config.yaml
n_layer: 12
n_head: 6
n_kv_head: 6
d_mlp: 3072
vocab_size: 16384
positions: "rope"
parallel_block: true
init: "normal"
init_std_qkv: 0.0199
lr: 0.0124
warmup_steps: 200
decay_shape: "linear"
doc_mask: true
steps: 9369
Each number is 128 + 24 x the weight over its row's rms, rounded and kept within 0 to 255. Layers, rows and columns count from 0. Numbers have three digits each. The size before them is the row's rms in percent of the matrix's.

# layer 7 MLP down (transposed), 3072x768, rms 0.0736, rows 2481-2621, columns 528-575
093:158089122157103141119128108149096159140097134088117149113149137172120133119123132115131146115121118174096138138101134148096115158094153106089142
091:132111148105135153096116117110149103075151121108115104129134128129122118195177110113149146086151108109169172075141107110153131136127123176121143
096:124073151150151140093119132102104105118094137092129154147161150170145130104118126134135123112066124114106140093149138111111109129155095098105117
098:110141097152174161140156074126180128135094145163153128131102110137160140154143101132115103126124134141110087097117122096130119144113126152176115
103:094094101130095135129125106111124162144124126137140127133106161138126139132143115136139106130136158149126169108167133113133124144126153153128157
089:085158120163046163122161107147150124151139081164107111109142131095145144096116167118179133113070084129131129126154129128133092095088121154075108
096:127138108140141085138168122151133146132151100136108161127176134103145102143122099127153137133119091172119124149079138105110116119135152132094130
099:144152150146177099113085107127154110135143121126122178144145105145100130145103124122123100143109168139083122141124124112120113130127100131150093
097:159152104118165115108100103101143078089104130182098112107125142112096108155109107197130144115117139142129098143111160126145115146157134131123106
099:128136122108146100143104127142159108125125123158151095106140122142124118116172103127139151150132064144111113128104095124120128118112104137147059
106:213099107129139102087134179082111123160127115131129146139165144185153147097108133161075103163148097103141158151119154083078142147105104103142133
089:132112125092139117156134135144050120136150159154152131116102119127100152114107131119110136086110158123123129134110118111156108159127108127115135
105:099131138135185140107130141163091108091121156148152164103150116155172154123138122150145152100127155155130131091103137091115116117136139123115104
097:148110105097094134100128098158133141104113107079087138072143127123127134079120115102105077125136133146097156121085120159097106118098142128122120
104:118120128113115164143127144088082136177119152140100133145100159145123135089130142084121116135125115125133119107123041161138123127128127116110162
098:169150119102102086127137125166163141185155121088139132134116108185059120124109135138118122140155176146069122115145102141130173105140146128094105
093:158143099118118109129153130162156114136123122098143096088127108098171122107136142155126126104155086120117127140129138111176121068131110150134118
109:101165106123102124169106098108092144140136135195113092166116130105089104118094127116135170097124131132124124157124118134130129103124119116132131
102:173136116116131124136122118155134166138138099129158139099071128112112118177152129139087103181125153109113087098127143131145121123141081092161133
116:132124126124150133085135171134153137141152135132132128101135138143107115120095117122093118147129121114140105105130147116130089163127133095155094
106:139137146114090152141139072155123124106113124097113133143172125144134085104096146102192128151107121149132126134135145092097160112107099100129133
096:080092165142145127091114123135137122123160121116147131198126148125071175148127115143100150138105143135175135108112115143147129137154120123131139
091:117149158157094106137137141113156164155159138123128165130150129115158102137118144182140106122123128116133176136137117157141109169156142097158168
096:131092162171161148109121071147154124117146139110140108139117112159117129096192096129098081124118116179136119105138136171099143123135147151106096
097:127125166115125119139103064127132151125172116140151121135158173125153124133113101143075133113167126142123067144145093151180122141116146147113131
099:171122111122114125131147115122126139160121151144144111127151148131111135089157119151157112089132107154106096155115131141112118123139141131148105
099:155089156124106110135070133175151112156116128130134077116092140118101134086126102083159124168096167129157144119092090112121114153130121140089134
096:104059093126112136108108107139126178121126123118122139145165135157134106086107116132126137130101149171116110143140081132136183085094164109148132
132:153148153119121096144135149105144114106123129121152145147116129120118116119116126102130081178121146108115184170164164104129089075139107149129106
098:072126120103122157161079121129177109110105121086126115072151144117111153137177106149151127098143088162119120104107131112079090091117100126106149
099:121181066101049115119138149134136152160132108155146103103126166123132113105127142133128133125095135078126108158118163099092104124111143141171073
095:068157072134122097153111125116147163112112130116173139138135133151130116149138140125175177063092104127103133145102120090120125134093112123099155
098:146122121109119130141092108147156109102107123149078122139125153145090142136102110117135108118147117087174149095122125116103152130114190147139124
093:131138140162068113123140118092095126130115162106110122155157132152178170134140079115131127098082140114142134129124113107119139101062110132131127
099:148088089108174161167095155083136077115167112141096131148121142123145143132136111070127143149135113110125108155143102156103100136154124132135118
099:147153114105156127164135091133152110117127136148127127158133134044113145129105079135124160138108098118140131120138135137110170113136139113159130
103:146115146124121133120122128138141147142142114102105114103162103090145141159096094127137120152164110152128122119107172087127152129119141177160127
089:107115109101139104139132143115161150138110150125135115098123107098118120087150123137117131110079106152098125113158112112145100142184096118099123
093:116155162066107117119139167124088092125150152143079160121129110107144106140129135120111135094147113111094124150133164134124142147136141164151116
096:102124115144110144126180145137119162127101165132129144091130117126169118167114163140109155114114112180137129097097079113106110149094122125144104
096:141132115116166100115151105104089102118091118156109111144128159112154100097105089147087142172151140126113095161149142137119109105145101155168077
107:117149114148121108139142116106107132079097154117099088107160114120137133141128148129161119112095082111144144131136099082134105129111114115112170
098:158102125144127108153122111095126118149106131150158148087129140122127142170108149137119122083138143131136167139062145117160105132127124129126104
092:139125096091095091137138176130124171127114114126139143105131112177184105102115166170122128172064161147126139121139132122101134130094168126136160
092:132128110133127132123140110130125128107149154148145096138095132132133144089118180149109142131121145127138122119111127131125103131133129114130134
097:135117116137102128126122111163135108091168149116136182108147069148137156121113103103081170157166126110134130105101112150085142155174128124109124
093:173147127165116115150124098046143138140120132150110107153168111098136149107129105152157155148136095109107111131102139097152080136152130157127157
099:135090058097148078107168154113085146135144156060188129101122128134143136136131142132144152123115144087139116083142133131129136163099126168170132
102:140137131128098120154122133143129131150155139129146145127097128146130109152146147171134113101133111213158118097107154153156146118112110116095131
098:150156126099133093161097138192111147148132112147113129146135145184106130108114137097125113153139176127164129163158152125107137115133162097127128
096:118083140115098119124110108082140150134119140139122135160137132140124137154133099167120146109112140174120136130166165142143180148181155177113112
095:145106111120171149098138117147095134094134146109118146130125123125075097155136083104134121149154096122085145139110107127138141164127152144111097
102:118123122129178132106116139164097136121129135129137111116105130106140137092130085133162094106131121118133159118117149132144138162122179097110139
101:168140128124145140152122141152115114146110137213094159093152123128131142104131120130136125125148107124136131091069119154154137113102140142147101
096:118115091134141127155153124090130123125188115119145129122122120136146089111122134152107148164124122110129100116119127078129137109134133135156120
101:091088119131134117113134157136141118139106121109113097138152113136130174133178126092108117139083140111126107102125120106157164127133102106129103
103:136131079140172123123092123123117060148099176151133113064103112125112080107154139092130149102130145155133141145143142097091145169114131169103122
106:072098156094092136103080128129135110118141167141140120081126107133128093161121154175141167102132068094115159111129111096095137137154125098138136
096:113158101098088105148141101095116119134099139134139132114097115124109141121159136051156154138162121110146106075134114114103148141153135136116131
100:156147129190129105158139115194117117123098151133136148117110068113114110129172109125139103149135090117092142143144135087100094153139135184086114
096:118129168076131144150117108156114130101134118127097147129129173110106113091119132128110102117121127099126102162114136120112105177096119135100148
098:125156089175122142097136118153123111141149134098101125137140156119133119099138110062107110107144122115136099146135155144100134103160109093153134
093:132136156181153117146088163132096117110106099122139128151096094164155123115135110126149131134127169169139101124166161071102121090128158152117117
100:119128079129162153157088180177135155116114135151112108102115139163126100084096120069134166117149152168125118142119114105113104117123138097129103
097:103129123141140138128118101110087121159118123141148163127170147092111139150085105151167135153141121153138094148093117092123139115138147082098137
100:145125143134194121133141140133133131111154117100139141120138122116094114118143099128149162117128107155132109127134081147110118130140101131149152
103:079123112084120085128083106085100126089095114131110115129101129151116138134153135157140170147131124150110139145120077092133136114106124120153168
095:150146112135110147139096101107118152136151128117117125100131152134149079163104122127135157158130147146173109133097129140138101195141156152165090
101:139123130122133121122101097143111157149160178144189105100088156160118130101070123119140156147108113106154118128116114095146115110160152182110115
099:134172131118103142149105126142091115124131133144130113119134130173135100135112136111118145104145144129125132078110149108151153131104116132125130
098:111136135129139092134121103157159140106167102150108108137168106115126142112117136107133115134094129109132133148104105115138153144136173136135116
102:107155133109127140143123095154144099168102100154132140097145115136143115094145076124113142150118152105106155133100090099119081107155143111099094
098:112075115115144132152136140174118106094128093159109106132112123093133093117125114097169055152076126144124139128074139094135124131111094144128117
102:118158101125160136118090126138129137122127186175170125135095105138120099136106128137114144141153145089148134132158164109128090112132161103128084
098:165101124118177107169117126099125112126143114128135114137141133079154130135163142142156143120118114107185167139142120158157189125137144104120101
095:140121130135122093127192167096117104136133147112103138159107154123097109146112106099121157120106118130099117090141131144111132099096120119119106
099:180123101138175101128111139142152181112106134078126097120138158140119139132107120116156173189139092177087119131125159119142157135088088082130161
106:127100116188144175118140131115137147125130063109120104129127120196098130138131093106119093150111127129173115115117125047142129145098159141123133
105:122129123187170116166113088161112177129189115146131080122098097138191162150157115156139094139131138095121093111144126091087090172101152106141138
099:109112116089100184088131097178114114088154057091098113114124153110107169092121125137140110110132107124117126111132132144154068141093169123132138
104:168111130184118158122098122125091146167150159130177093141167101149102126120184116147105113144138098093125166082155114097138123132105167098114128
103:111137110133111141119169117126085115122146122085123129104110142093162145099108130133054113157131103136130159123144127103079105131135108116127126
096:131125123113137055135089110130119132121142175112080121150103120159143131114102120146139114167122129129128138097122075130135111095103154133119091
115:159125131124106117112129193139082135138173109151117114146129162105114135120152152135085136100172127098131135148111145104144115136139116112139139
096:053091113132150112142101113144123067119149115132121112167106113161116129144159123116088132102088177137152115104120163101108144115141148065095126
114:135116157110132155115136135118147159103098106188159133121145136154121180123100146103122130089102138204101097178131111097141125124114124097114130
099:115089105136106104117118124135109126147140101144145096123119116159104099109145152131125159134115172142109112140166133123130123139110144084084118
095:092149088109140132127104110105127140087147131145128143073087142181091112106133148137118102108122105118096136177131111136099116153168096183115183
095:107137113157130131124121150140122154110123113122100182095137119108138111130110106120131152146072125119146135116102131160161117115178132108126171
100:152143129114116119153166165102103151088155127122095121092116106180150129097134144127116129120097166119126161109137102116142140139120198122097125
118:120162129102105126109131145190142140133119103147158147167114138138117138138151142143119104103143102090144129101109185101136129106098146112161129
103:094117138148114140114153154095153114132126107103136124109108127076155134107127109118112115110099154125153151132113106087137160108123115114178114
097:148136093119125144175101140106139104141116125155127091095101117132125089116121134068121153118164155103089124137119122152155115152095147114097118
103:117107120162092176149125121119162149105092129129114178142089135079112129149105100142109098143151170116157110107123120105136135193141149130127125
107:126157113145128110153154134149127111121132159143150115117126103149109137102136170152088169087126144095137170154151137150148097118144144131135130
100:072125098142127136112152146085161120117101105124154142120127134154134132095076135116117085147104163130190103145136081104098083151136144166105102
092:182103138107139170104147135152148108118150122142161103071106097136141108124121117146081116133158097154094078151099140097126143102102131112145121
100:105083100115107136136112158113092126173151147156154124096086173078112124097101157082111127141131090138148138110142136121137147098163141093117111
096:139103149095133113159127140111133167099097125109114082106145118142123144135164133101078145137136140135120101136096126142096103128080123069086148
101:159133116105087095113125102150098156138136166117117121123125106158123106113140137131149138148150118146144135101113118112125154147083136107148128
101:121143123080166135108107155093117093136140131109117153131117091129124084151155127104145112082077135111140085133165128085108149135122157170140122
105:108122126151124100139119119143141162115151137109134116126138147147131135174116104093144137102147139158115102127126143164138141121108099094108144
103:131127105160166135115151090149129094121114133133126105123151125072138138110133111086161126155106113157130104115126149130142142158134136154117138
103:106150120149157118101113107157177136123183149200154124141119152103136126155191138177128131171119132134168101135150105117139142106129150156106143
093:134125153129127115168154116117127095130174115102134133126154138114131134099083121126144108140149114176147160121151145157147109121139092106127137
096:127151123153150134136137175149098133105168152147168086169143145141127086085119110142122123080174106140142127138106115112107146119151134131096119
098:143078091150081165141157098159095115089118125123109098131154165099131138128143134123120133114119094141109130139155161126134134112156131100132148
095:127106146125120156133125094129107121111107097145144176118141163152139147160159168124098102149089129116126080102154126107098163129140110095109122
103:150158127110139130133168143116127129115170104112130124137140117174134124176114144161133163140125119113137123150140124144128139125135116130137117
100:146132131154129121117132152118090103128135106126118170115174098125176123118124144159167123161175130146087108094142123102147158138127111076125079
102:111106143166115138124121120147125102153105148134118109143090111100125097131040152105156129163114094154158146111146110104099120143150157122155141
099:139131085138100143117169143103130149153125150096115118095141153078104179128196108158122172110116099091135114118138108157086110086111153113122156
097:117121161094149106131142110128115151119131155144145159136069116045124180145128152158104142118136164169106093165173097118133121113144121171126141
092:127158160146146123111113115161134160148134123143114127112179138122107134108109113100152130119113149137167152120176108115144108130144148167143124
120:162118128130121108132125148097127165147097136106117143101154120142145120156171123119115115132137121153120127137097153095141088159136174128126145
095:149122113123077152154130130134129091164068143148153116105119141158152119090091187127116118140114114160160146116144126132128139124124150147142137
094:105088109144119161165116134155106109131095156141171138167133114132112110109136157120095134157125139143142117153128137099099164108136132122134119
098:160118101127169118156086115134104143147135135102096136126155155142143138120153119117183139127113151095184124104112162132118145129143117111113114
103:111144111103135146164155073150132095140132117121095133153149166093120125162126083103127150116105111134140242139124167119087108099117125131152107
102:114105148124146119110142144099079118154064126153167099134171119133157137167185130093129153123062182155151121118121150095088162167128169104120149
103:113123101122122150127148143104143109119141104101125111132160131163110128103130135125088106137111139116145118094160141127122109155108106116132132
096:109134134090095117152157134123083127106130138105143129158125146103147114155130153104137117125093143121077128134149103163120105118142112115114127
099:129098144155131081111152158110126137157130105133130129167190125150140114104165177147115121111139128111108117109129168173108137096097119099120105
104:178205098116103157124157069132109090131125125105131121110125117109173107107145136102125155139142144150108097130126096131138108115132155100136145
098:147125118135100113143161181145123151145135128115113154132135144114129126132179089171110105118135140078167104092069099122123171138109147160147148
104:144106145113144124124140141127133110086124086133147114136113135146119127119172107120127145094114140119129143145140113127116144114125105140134120
099:131124107137127114182157117109074130139167147127121103117112092098161145132143130132155120149113092115123104090116117132128132116143103122130119
101:128089198124174170114138126123139054107132071129162133141119152116153129136170115166093119084131099157121135105157122119128114117104137169086117
095:130133120041105119133138094144151110136134105126121110140130188109172130155131125147088086120150136106148088111117081120127146163147125146158099
100:126115115137087107107151129104130127142118115099135106151122113128153127105158154062188154118104134103115145138127134164106156176096131153119153
103:140164131174107113127167124166135159163217127148114104139102106129115074157122122159118068083120135106105154114121112139115131143118158129124117
109:144091156133148121144110100074133116152165084085091106149076086125097116138119105130150180102118135140126141168109109148135130115155105122139128
104:070127085124172104100144139127130094107088133173142149123135109123146160155151134135116140100114151168127149124116093131088139101104133105144139
107:141215146133132114118154118102151116101128116121150113136115117131132116117155125118127104098126141138123141127108182131158087122174117127152120
109:109088144112142129112144112117129128157161135098176106104106141083118128131108155120135151093150127114149126123135137079124095141158159103154128
099:136102124142109121120139156094159135130152125081175086116133146127113090120196130139143122116112134148123111123110092122129130128152113169125098
105:104132108102142160108147110130136118153135142159165119151082152103155075103085169166096134157109117092077137140125132136129090122094123161097112
098:092070146128100090110146133128124130117123144124144124127100148087130136133124143084149123158179138139109136109129113154138103137153161103155144
100:099113118101119141112139136119151155112118074137106131170108153158112120119114169124162143133103131143141130140093125123132129143114155107090130
096:128129113143147120139110181111104121145120104134135150112148114122126082154137134157113143142156115124117124126118122124138146157143158131140154
116:119123128116157092129146059130142165100121169158122155100136146105137131139134152146106105087125108105153121136144162120156119142143114141101137
# layer 7 MLP up, 3072x768, rms 0.134, rows 2482-2622, columns 528-575
098:106058141134129131114109142087099090116111137090134141144106147166150116096104105157163098124162096159128135106177184146144159138121166192123147
095:113126162140083117180109125180157184124092129169161126107121123108166129141118165127141128109121147133131092136113138122156148112138176148147098
099:174120156132121121093148110209136136132152154113121090128120134161154152139053101142117141161159151123122188125147087133128078137152096127144162
104:106161137087180154086167122094102122125148105142159141143149148139118121141100141117139151152118123119164123149164147151136142142134143147101113
096:123128129112117142111139121157105122143151128105121141120160101101140171126146128121104115155142161134140114133143186136126129123133102139164114
101:148140165094147124120119159106102151124107098148114136110127156132143147126094154101166094127127112156146122131124154109136126112119141139139107
101:101184101125160126110115131096121145141110074129122152110148137144071144127150152124111096143127154124157144099120149109161176154123109174122107
100:109139110132175124114141095164159116108111084051142142106133129105152107172147151166142137101125088114109156072099138130131136153120121142084125
093:161087121135125147107134147110152157171081142133109157145138150085134095166133141164128114135136158130126116131133158117114133099106135114114120
107:129117161122160143130143132081133099105147175141100150150125135162144129104109116179059117141141144123112144111172111130121109093115168117133088
094:104125123115103181114117106146072088114139114115130097141144139141116128151121102144108111139113105131142117092140131119121114151162149154158055
100:122137093146129110153095109137144128135099098131099095109127125164102143166158120109174140098116131137148109156087167091138159153119100111151120
098:149120139170144146089088106101124135143169090135135097124125164176141108114144137102157076138086152097150090150138106131122146102137100139171104
098:149128139119115088124149142179121092131096109145183124112147091134145179133133122119135090144145160110147115101112141125159141137147127114119120
099:134111127130133125131164136098127137137173149154079113150155132122161107110147108138138125124132170106146145098124149150121140109081110063142119
098:112093119127143122099115127158148170124153115143127118143139136130161142142133138117127160130123136127166153108193142112130117105153104176131150
100:126113172094105111104164114108110061108110067155123118133083063113145090124121149112134130135152164138139118136110126115110101135129112165137153
105:130175093101124133136168109160107133166148147151148155088110120105172115129135150109139132143146109150064136141126130101120105097151090132116123
113:147126148120124123175122163147164146103126135123135138110114146086127161131120153123123124155080105171128141118144127143121140097107157109090141
105:124163125104120162117131113138097137096105137165126156127150089152147106151128137160095161156126083137089135145129132142090127176137154136110146
096:141141121138164139106132151120130125142087144144085145137126113112105161164119106093108145143107083122092129156159090143097116116112128168145176
100:086132120125138128102148120126169086126143115141145121115109146116087151117142131123117117138152099143134167114128163097120129106135112072120111
101:116114161145139110152130089140118131143133106124108142126122119138121133159113161112117127113114152084143139152124127114100118095115125113085130
096:159123132088149092119136105134088161149140139121160167125107166138114138115114140131130118099120135101141122087137138150129091076147163133146117
099:112148126111159137135102133109157117130091162108080114139130078140109127162161147163161110125121149107134126186112135119121091163099147131086080
098:098153130131169105141122097131160140086132159111083130105121127118129091160135162092117140114143137120112156135111098145165159150073148075151119
097:095145089127081118154112084132145159180099153114141105117161132138136068131093155132100117153120119103103139118123141137132136111134090150137151
123:148135139139132130132139133147116133131156142121136142126123137177139163162100141112081102191151144127100111121154148140114134078156177088135112
097:152193124135073095126166129141170150136106106062142139111105114129073132176118116130102162130088118077120142095122122136104126121117123111104126
098:134112096112124143109095085125101088122142093140143145147130137131110114135109125122128158119106097127189103118145128109138112120106104097099153
097:118102127163127135144103137121152123124106133125166161102075147131107180112112153172151123109136106102123113155113123142149127133127112120140107
101:145139109127130137093120149124144134164155131129102136088136080116126163117151130133144131147099117187116107136161096155113129123119116138120119
097:092162127087153112126135157165116158132117100116162143114124123162157124060152143100136147116147154123127083154150129126128112122158152092125141
103:139120103180099112096129132127139127123176148130106150067160140112107081146098129141137137121139108131130117156142165139114128127137132128137136
102:140110100084070156132174115127133123125126129128122110151097134146112146111168158133153147156132110153137096105120093125150110125128136176108110
097:175123174156122198130118132127144138132106137103096113129186155127138142162114114086116103170149144113120158138139079137145111144107091153146175
101:110140124119096097130116160145147103156139128131156141128111162100106145163141137136103080102123128126134135078140092117140184132113175140114121
097:108145156113153111149099096150136132115156112109146134128127105132157144161117139104131091180121111100124128117127140108169130130127059101149163
102:143149133117121142136107085164112123133117134079095163151160132150154141127150181064118104144104119137100120170111111138106122090093117143167118
097:092123119140110146119103092118136175091139129097136144115088100134088137151137122162134098138135164160134128166071184162115092143098110103153165
103:134154132116112147168159113139148125141097125146118131153153135098116120145110168137082123133155112142148128119115077110114177140171151123188125
098:097128146120141144109180123129108134165131115149139152171144130102167107123152073115132156148153158159090149114096123132153140131152148107117134
099:140146122156122149169154162130104124132123140082116136134137129117113184147116129109102142206145101133122142126099128123175103136153144146124114
093:095163113128118158158079122132157126115115103120097093105119097109149115134171116124159114126127115116132098121132109109113106073137163103116125
095:144135138119152128104126096124129145154105176147140163127143153091100100122133150148140150134148123124123103131141125098162117124122112145134139
097:075112109120163101104122177124113138152118116112116161122147094112143118139127161152142113158132138155143090144136083146104125102111125113145142
097:124124126154138159108119119151136153106097107151157110127145123163122157094093131171095115157098107125143107098101065149155146140156176128121165
103:189155087125139149168139116095117139098144129161139128143127105127086091190159117082139149105170107130137123154107164091106087166143116116129078
100:142156152120130094089152156111144140147114160163087153165105163105141101111111123118120111143118141143097101124098109144128135131094122124179097
097:139144122076139109133120148127053128160124119112116103132140113105133089104137159131184101114129143112113119111118121146087121124110147148108145
100:125172116098108126123112142142121152116143174163101104143133141146102146141080098137147132131157169179121113115118138130144121131122095134097117
101:164145172140115179121176139143095137183172135114084161163120163121108158140114130190135123125145127132136162138141134154165108081136111114151143
105:105116170144125132132177140123214176138150137113159137117098135132164109118108152118099100134127131130115117141164124151138115161079118138169108
096:127089151086162142134092138189104143143123113176150134126104147139109117142130097162119099112105098137137111138069151111126138137133152165133110
099:172128141120134107125144108086118118150118111128130137101139147155120091129168119138144117097135114141118145134135114129137140149118134162150131
101:111130090130145111107130148123106123164143136092110124157089120139174138096128137120123152085153120121103172124123169171153144124125133096143126
108:108148137123096107152077151120128130133114125126165130097136117127123109148109137144121155110163134102105134102109129131107126144113070112142078
099:117142116148144132123062134151145176123137132114137130097120174161137164191112115150154102124081077104113104176126110129131147132132140153095130
100:147119156102137124115155091146088101096172121181120136146151083119120110118113094158121146109130129129157107137137153159122130106134131151173152
097:123126104138125144069121144116132137151103134117121144159117093115165153180114149160175125124074149137166102148124097135106140106119087136136134
096:143110164131130132131111116153182126128134134116115103128109107131141111131113118154141167130133143149132103159158125128133103148123152168142131
095:107136149110128140147114138134123174131144120141152162112098098143115100125134128168134144135129184117144160118111124106130176129154156133118136
106:140139183133124105119165154110136128162106135157142134142160106086149157133101169152143089142152111183119197129087135118130138113125122143130145
098:145139095105097175135134156114096150133124160149148143107120138130124150079146190128109120098094133098101093126149070117123203135138083137109110
101:095141134142135131137105133151120138125134106139108190101129165108161095116116122109118172166143147169087149082123093160132127139081115102116159
102:127179147108140123108160171132131181121118153162141108124105142097155135112113101095143103163162160121121157116163113123106141142129133164142144
096:131161108114130144113127120133081108125114116140153149124133136078119115136103123121174122144157083101123098149134105154134115143121111126105154
102:142109180113131142177132110167154153101168152166147103112114156134121147145143128105098128146134120129105153135151110122109131107138131185146145
100:094101152185102147138175146131142086146111137077138155128130120145162105137112113139120139152104134183115152085108121150102156101133129127150092
098:144130105083143132121118111120153121145101187152186138126120104111167119138108160107121148116147120128124163077190118116080152118088086112174108
104:144111123125101144145141144135124154142134131086161118117159128120169144157160080117110147169130120125109152111096126143162134120130108108103097
098:119104114120135139133136107129163135135125126155125129161143122117185135146079131084122120084157071080141117142159121139112157118131129103094123
101:129073137134107129175132140116094147116112134133118180126124166107134084113142119062110131122128128128125107140139167119126135103140116124083170
106:176118150103124113102145098108131089118135110140138138108131132093128125143151148136100176092131164120123137105137133147145083112114097118142104
100:157131094092149157115111148154100116137144137113100107188113170103158111103117100178120135125132162133161118139097132085161130126073104178117174
101:127149197128129130144094102084181147110119089123130126112120153141155125116082138097118116150103134172149106094163098097071114130153102117159154
105:147146133146115140135155143142165139166145124134097127128151114127144125140123138135101141166106156107142156106163114096105159099081145097110094
099:131119201137124117129058118099104165128135109098131155118142134143121137119155108138138074147137117137154122062147135103139112113095113096127128
097:132125135155124114133132105151143112127118084108116108130107130139139140144135073151116145167164140122194130161100142126130134122130150137127106
102:165147160158139113112130122125125145099124121148102142163105082103152106108134111146081149109086123111134208135123140157183155108090138124118103
105:109106134167149106129103130109126167167098100144155150116116076143162165107159103116166139123139097138116105168164089101116128125155110107071147
097:117095148143121131142131161139090133170110135124129121130128123105130115124114111170103118109142124141151123119115109147117156122145087142156115
110:140134118141131115133121153189125116128144098111103129171129143091119156134135130123122152107117113154129120084120110131128138146112135124145118
100:128130092140127137125090137122131109101091115099133140138176159127155151144134145115145130133153142167160108130121135108162062106163101093127145
100:146121111130123165130097132104124148143065092144154132163159134115118166136173111121102125149103140175106057130099122152121124132154124162131101
096:117106137128129110127123143107126153111118107113126155109125156110157138150142134140090112114114133135187135133122120143161107123130098110129171
096:105086106102133124159095135150132086132180135123110111153151098146135152065121124133138112151153100131194129112149110136115139148121146174124135
098:202154172152090161087163134137172092110129107130138142181115121129144154122126110147110125115121159157103133133085143146138152168126109061081119
100:075166104111147153121130160132129140167125134113150130136127106095154102114148147109153110191137127141140119141101124135106184116136102113165095
109:145111122099135144122095138123101130078121104129138134190133131091158157126102146174128133131086108126120169134097154186149121149096152117111164
102:139130149145096086136087132109118153135142100155155106115120139138149157080119139126098111165173142120164135140078174121104088133143094087127109
095:113100113109119137147072122136105168147116112076119131128167101119138147155137141156131107150099133145105109134115147132080158116136161162159130
100:141131147162159176117128157138137169144188069095143092108104130147125136115137148106118136112136180125134107126132108135133076108105153133099116
103:122166120095153146144082107111114107130123189137122152117159152138072112123178107121145050124112108140140154136160098134125133129105117140118190
094:149108126127078141110160140096123106094132163091097137120109074110118113127158126130163135152096116121100118099119118125158156127122114117111131
096:165148138120095151157121135192132122132148151146160144124143100139124137142069124115099091096123128114177138193134089088133172111110165115154099
104:137113110149127144113166155146110144133104110151123098104120105138135153144144127119089115124143112127124131123100098153132098193085124153090077
096:117111145149126104093131096166143128100157104132124152118152126152159130154159170067173125134122119128111140095121074155146127103147134113108113
104:098156163122117113128156150105116108137106156120124105172109135140111147107149118109116124153126149158110119127109141174151117139118131118149103
099:175156136126123138096110119169053140140133110129152139151096104146123105133149128126072142121123125135156090140136113152137122120084120118167168
097:132180124124152166121121139156121140111133117170135141154125109134156142158080092088131113136151120151112121151132116165128129120142122119091127
099:128180153118161123127152113133120137144131127119152133098129103142180141119104091150118112141161146109114126090166134083156142147153103087108139
105:160110118153115094169131164106137154082173127108120118095166098135136136129128144103150131131095160091171136142148102141100146153181101112096137
095:145109086099123177129128124122131138137123132129121159158118168103140142119112143148104096135116105102147115148114152140155124074125126151140102
098:139125134136121088132147180140155181124144121123149123148107112098146121115120106133090117086122124087105105144110093104143159148085153135110131
098:110122104142076141112135130154125119170154084121116151165113093138114132122122115077115086120133145154158094132204142145134126119092125086110141
108:113097107151109156121124107154112121131169136167162140143183129112126175187115095087103116114117053148165096141138134130142156138161108095144092
098:118130099133113112134107134087141156143101146152132122146172164106119161136112131121134121143111140142135144145135174114155157140112120170085145
101:143124118095078129128071091145143130188147110100166161153140090132104135150100115110131106187130143137115164127161113081155127109120133133125116
103:132164140075127096156132091133123128108114140134151140103112106150119128146107148118111178166133146113160120103138166120130174140123097189152113
094:115124128155191130146116083114145140120134085130136172139092109110173102085125113114125125122107142117136130114114110125160123145173103121075122
096:153127120116142144113134124129156128140143128118108148084097106124104145102155143119149122136160147139113135108107122118110103156138113113158087
091:112114142126137148172100181123171118130127097135153131131101149145122148150133090113149116119140101143138127132123164081117132097117126132146117
110:061168107151108109126173122082139156117129140157090158124126124145164144106140125110162122150131162156116113137120160178140165134114151174133102
098:075169128135168101093156056106095126154187135130141087181113113112165119099135101101149133143122179160111146105112133125164117121131148124121133
093:127122134101146099140126142146113159122125103098078147136153143112158120144119123118142144080121120113097111119121116153166115132116146206160126
099:109140143119129128170156119109116131105123146178151156122112089083109100139097127108103101122083156158073146112161139126119116122107113119113124
098:149112169100129152097097114077078093131160134158156112161098127100113125130138127119125144127133161118169089148143127153112140091167088145135150
100:128098125183142135171106136158164105127149153097149142093162161126122127150099125130116096133149116127109119151161123133170155120151096169169105
101:119128131134104129176146146123144119124125120115133143163157126111161143124162151153065132134087149123162142115145141113126136096149086118084097
100:107095105132165140156098164139157181104101113129108125154119136126117075092121148151138142127105114099166121121120127138134106115123146133120132
099:108117123114082130156136123108091150125131109150116114144085078138123145137114107117152085141142128158140107108118109155141136132142133127088152
104:137121139101106158125120124115133129097129108101166129119132099121120165142142160171121106091131147162102144109175154136162147129151165090108125
099:094136129125158122117107096102137132121110143135139150133142118133118122121101105146159097146094095151143166168112133170100147080153129126154125
101:099116097103110122139132127127121131125131087109125153111109144135116140121150141097176120112142099114112120157143142113139115126142139161133178
095:110106151134135160110126147157132123120112131144138129125138089131152122129098066138157137119172130114146150181139087130137111127117156119150129
104:142112118082145104152115119141132126160168115149149161124111149141107156156131103150101151132146136137139160113105136088102100132131129127127145
106:116134129128100094135116138132113134075113135098118081163149149136168112150122101147103086112119156141201070117121103139129133134106103133143071
096:122142175142125115147145170091105169121121149127148137148156142113166137157107149145118121089106173137090147097147144095138123160145112152110136
103:125123111135123129132168121166112156137131091175123133112126142084093155121061140093159101195122138171091120132140127132148117136149106085123096
107:124105113119151142135127121120148100084140123154088126135087137093156161140149116127139166147143172123136137123132104109169109108134150107122177
106:114146121116109117089148146123094109142148126147062182133166142139063147138126109103142109104136137140148143112140147147114107131102115130172154
105:132117196116118111052144096127086163110136135090135106120141158163149132115147115126137157088139135122124131165145152098149092090150140166150151
097:144082109108166101137146151174148106089106107079109152096113086077101140135121171125146136111142143121081131109136124169170115131165134154115125
098:179083143140077114119122151161136138145087108099112118125143131127127114130094127154117102138126171111116104121137115118127064140137105130143115
100:117122139150124061092118182145131135124132175130130159109108129105148168159130130152147161151135141128106146117132104172135081098136116133101148
100:100108131134130129146148153136088118130121162095122119117145111126116134142170171138091127141133131156150159162109130141158120099100122125153111
100:165133151107183119115153135109123134089122121149113115123121090175125095164109124129129097125080066173147110118101077118190112080179163131134114
096:140124131108098141078110098143139098120161130108126108134119157148137121140075115072176131164120121164135127102151120161098124102147078154135090
113:127151156134144148098163108153133150168150140101169099155151114097156085146125148164156106082158129102137126148178132115158103151130113119132160
098:111184136107152144168175122154135090159124123128201143120118157117128150131088107116113158116143170123156105145132098139141112141120153147143142